Each number is 128 + 32 x the weight over its row's rms, rounded and kept within 0 to 255. Layers, rows and columns count from 0. Numbers have three digits each. The size before them is the row's rms in percent of the matrix's.

# down: layer 7 MLP down (transposed), 1536x384, rms 0.0191, rows 1181-1206, columns 240-287
# up: layer 7 MLP up, 1536x384, rms 0.0349, rows 1182-1207, columns 240-287
down1181 096:097098086119120161127115130066141170103126103141122093123146176113110176113092123163187089145113128076068154182147135092126140154096125175119136
up1182 105:160124098150129165115151114078135110122139151171079120092125132087092117140132097112139067063144101181101117066144071125139109125125185145195122
down1182 098:159131040202106119163132044155156107155116090137176099131089131167110114088177152103201147112102158157129118096104182133104177115140135137158200
up1183 110:176180116105147213123135145082120113100159098161129080202126086112141112046151186199153128127155123102133082157155099128102107120125154149174172
down1183 103:117158145092124075047110157144104141189176140135136155193078152067151113155104165130081114073110142200154100104147175121113114083140103124138179
up1184 116:069169114152146130113147153154106058117148140116088131115073152115084175131091072134188099088162144123091153131141106118203067165142134169151114
down1184 122:116105148167117107148091097162105206117119088139116125187134120152168185122125119104052070134076084151172148164087133164137155148142067120145173
up1185 072:128122131164168200093113124112164076080123126078040127126149069140118078107126124186131118152118085175147113074144144159177106136139174091140151
down1185 066:102141169113143074127177124154087127105133125110210183138122129061159117146068169084162177128160134137180150181150089157137088118107096144078075
up1186 084:099141146153148126136115141103136097132116101126113108088082165163210113082144160109118144156120098165153127094109165177125107172086183109088120
down1186 075:074092123129081058150049112120185116140111077170153128137109166133113098150148092154138080085169107153128098110154140142103059081101116086132114
up1187 084:113097132145106054157115102155106142102120160136157072121123116115180172122137126117089148110061090144098089130184158125105140098113094139147148
down1187 079:139112124133127145187173112096171170104108174143146126086111127194156080107149093062148154172102164102186155091131095110146133177192117129113118
up1188 085:127153188162132136069142103091105166073120184115149095134095064153100152128126137081125110103095098132127170082105102180113132061088168169134121
down1188 079:154119166167152123135155085130198149120163161116129094102117078073146082100068157144127160110178110122137093141054171192092139183127122133138151
up1189 110:128197118183150126129145133131154131177109134107076138144139116157133135180120149116124195122165139125169127156164096135151177125180128077127152
down1189 105:147129125108113144167159141061122117161148104112142156085162175111184112134160096105110159109129111131112106156165155145166104116141154146137172
up1190 095:102155163098121141087119145103141088157162170139122128160082076132162124099118116190126182218085166094157043115147126129146183187128137170166110
down1190 088:139158107117124078136104115076093126118149129111106154111117102075085076131154097136144095063059162070053116074109148095142117045162107105122122
up1191 111:082142119167161159098113136101150109106123129148106130134065095166135149138137111107115162136166111150151159151148134068138141125043142102111137
down1191 119:152133169144106114124112131146098113102148151120152163081138096105139150082115092143059144128123132151145082099146113090110099153049121126148122
up1192 072:136116133149174151098134122137186142101071149108143131143087081159119137112121162141057178084140047141099140138138157147139088109135120174150121
down1192 065:120165103109137176151115083093129144153162118175162104184083136136140133063146109065075077177165174131163151141116119151110162167115163057120099
up1193 094:106139128153118127146131187178111089149133143162052149125111087170152105184151125142123094102183125149168097154142123171089159157185190113134164
down1193 077:127069150071148094126098103151127160109128118159211133176127165130136115098168173100153157038119115114161134108111150145165158125146075192075106
up1194 100:136113097137134152091135194116136094102164138114111113172139171105151182112100185120159149186172133113102163138159156135159116136112194149167132
down1194 086:137173139117163099088105153135142049044115135067141114128158145035140043160159166113151099136165110153109125118127172098154166090143088158154146
up1195 098:094123127094100093146138116138151138128131110181106097117132106094154080124167094152141159085093178063127132112124178145152142172110101099092148
down1195 097:113128159118134106100123070169136102162104092090167129075097091106144153114088168112076099093156144163128121080146115145106122119112151108131116
up1196 101:110143138170104148104121145041108150130123140127142094146101058112135163120179066123163095086172108185126138067107187094103104140073184130133084
down1196 120:094122116132125028129138124140098102140180167170124086098121195097089172157141128157178175122113145090069098144137143118181112093137150113180156
up1197 092:105166136089173074084169088107135153169129089162126117097166120106125176110075209108124104117166132114127144167118174112151088119098109140110085
down1197 072:143054093087088145173184156112158140106124097151137117135157130116136109143131039130107086147165105126125091101095127163166091116130111084170176
up1198 091:135118109096146120052100164109163126071095131141034089132190147120141116107096111127175155204126085129129130141125109144177120111177172081162170
down1198 085:157096052128114091161095157132130177100124131165110183134070159146140174144124097115143077087147133139105126053064126102105131218060061128152158
up1199 093:156117131174115090173144178121170105061135129130135133099121098105093116142200138104118132107172141095150148168191104139136154156132157172079127
down1199 086:146155134133155135103114111141105192129157128131135141120116126130138115100124167102087083075128120164182080160162137185154138056041097082142133
up1200 100:083137133105118168145107141073124138155124192095093132088137128186144085145095085105127056090214072088210106133175163159102161151120100157131065
down1200 087:141134130137152072128138122143097169089179136133142162186084154088093153124107129116106165158148101124124096155131090114144158067175132129154123
up1201 094:119131103082151114106156097082124142131109147179132097141154123154140157136150154118165086099141135137152135110109121080134115219155078139087076
down1201 083:103077157156112102101085114097097152119172115122098141171165153147177135156086078145105126141102141121152139121136184074171091071139100047163179
up1202 099:111129094133112197138104145114097132155156188123180117092118113142127138170177205164126166146219148158136079105141085149136101161144167097108106
down1202 088:120138159128074084179097116121170123143120035118056075135139125159190140120103085054087131096129109116159179102143150160146139107101114101117081
up1203 103:157153146133141116109197157126189118073115204174136073159115113117140128164084165116114110145107120122127121194142091105148169120105140178144122
down1203 103:124131104136143149184187164168175106137106176124162147167110158048110119151063150144101121132113089156102150114098130185138093140123129151135093
up1204 102:141138070089122098124188115145103119087091116155149127094132138101125071080090134135096154112191117096156128130105121128150157130073130108158093
down1204 089:142091175110114076135152132136127099162081086134163119174099213167067113130073137113129116146133140117143176070122082118174135117103137083128163
up1205 105:064066082139163140106168116096138146158047113180125147127104105136112138122126075155098145097123159107130143078147116139097098115121149168121082
down1205 106:223200148110127117127100095146160092141193140080149122102152105125200124127139139075128121083172103060138129135159132115128160019124121093125077
up1206 106:131104148151163126108089121123127148089102153092133138139112136126123103121163134185127192157155163084091128142178107140132189127128186105099167
down1206 123:168141156149085080093132164109104070153153179098106102169160130089083195109123152169116148172104138133080137111112102149122143133104107097144138
up1207 086:059148078174156179154151065122082122096142070150157119118179065111134126109128113176144060133121116107097155092129135097142104117148131134117140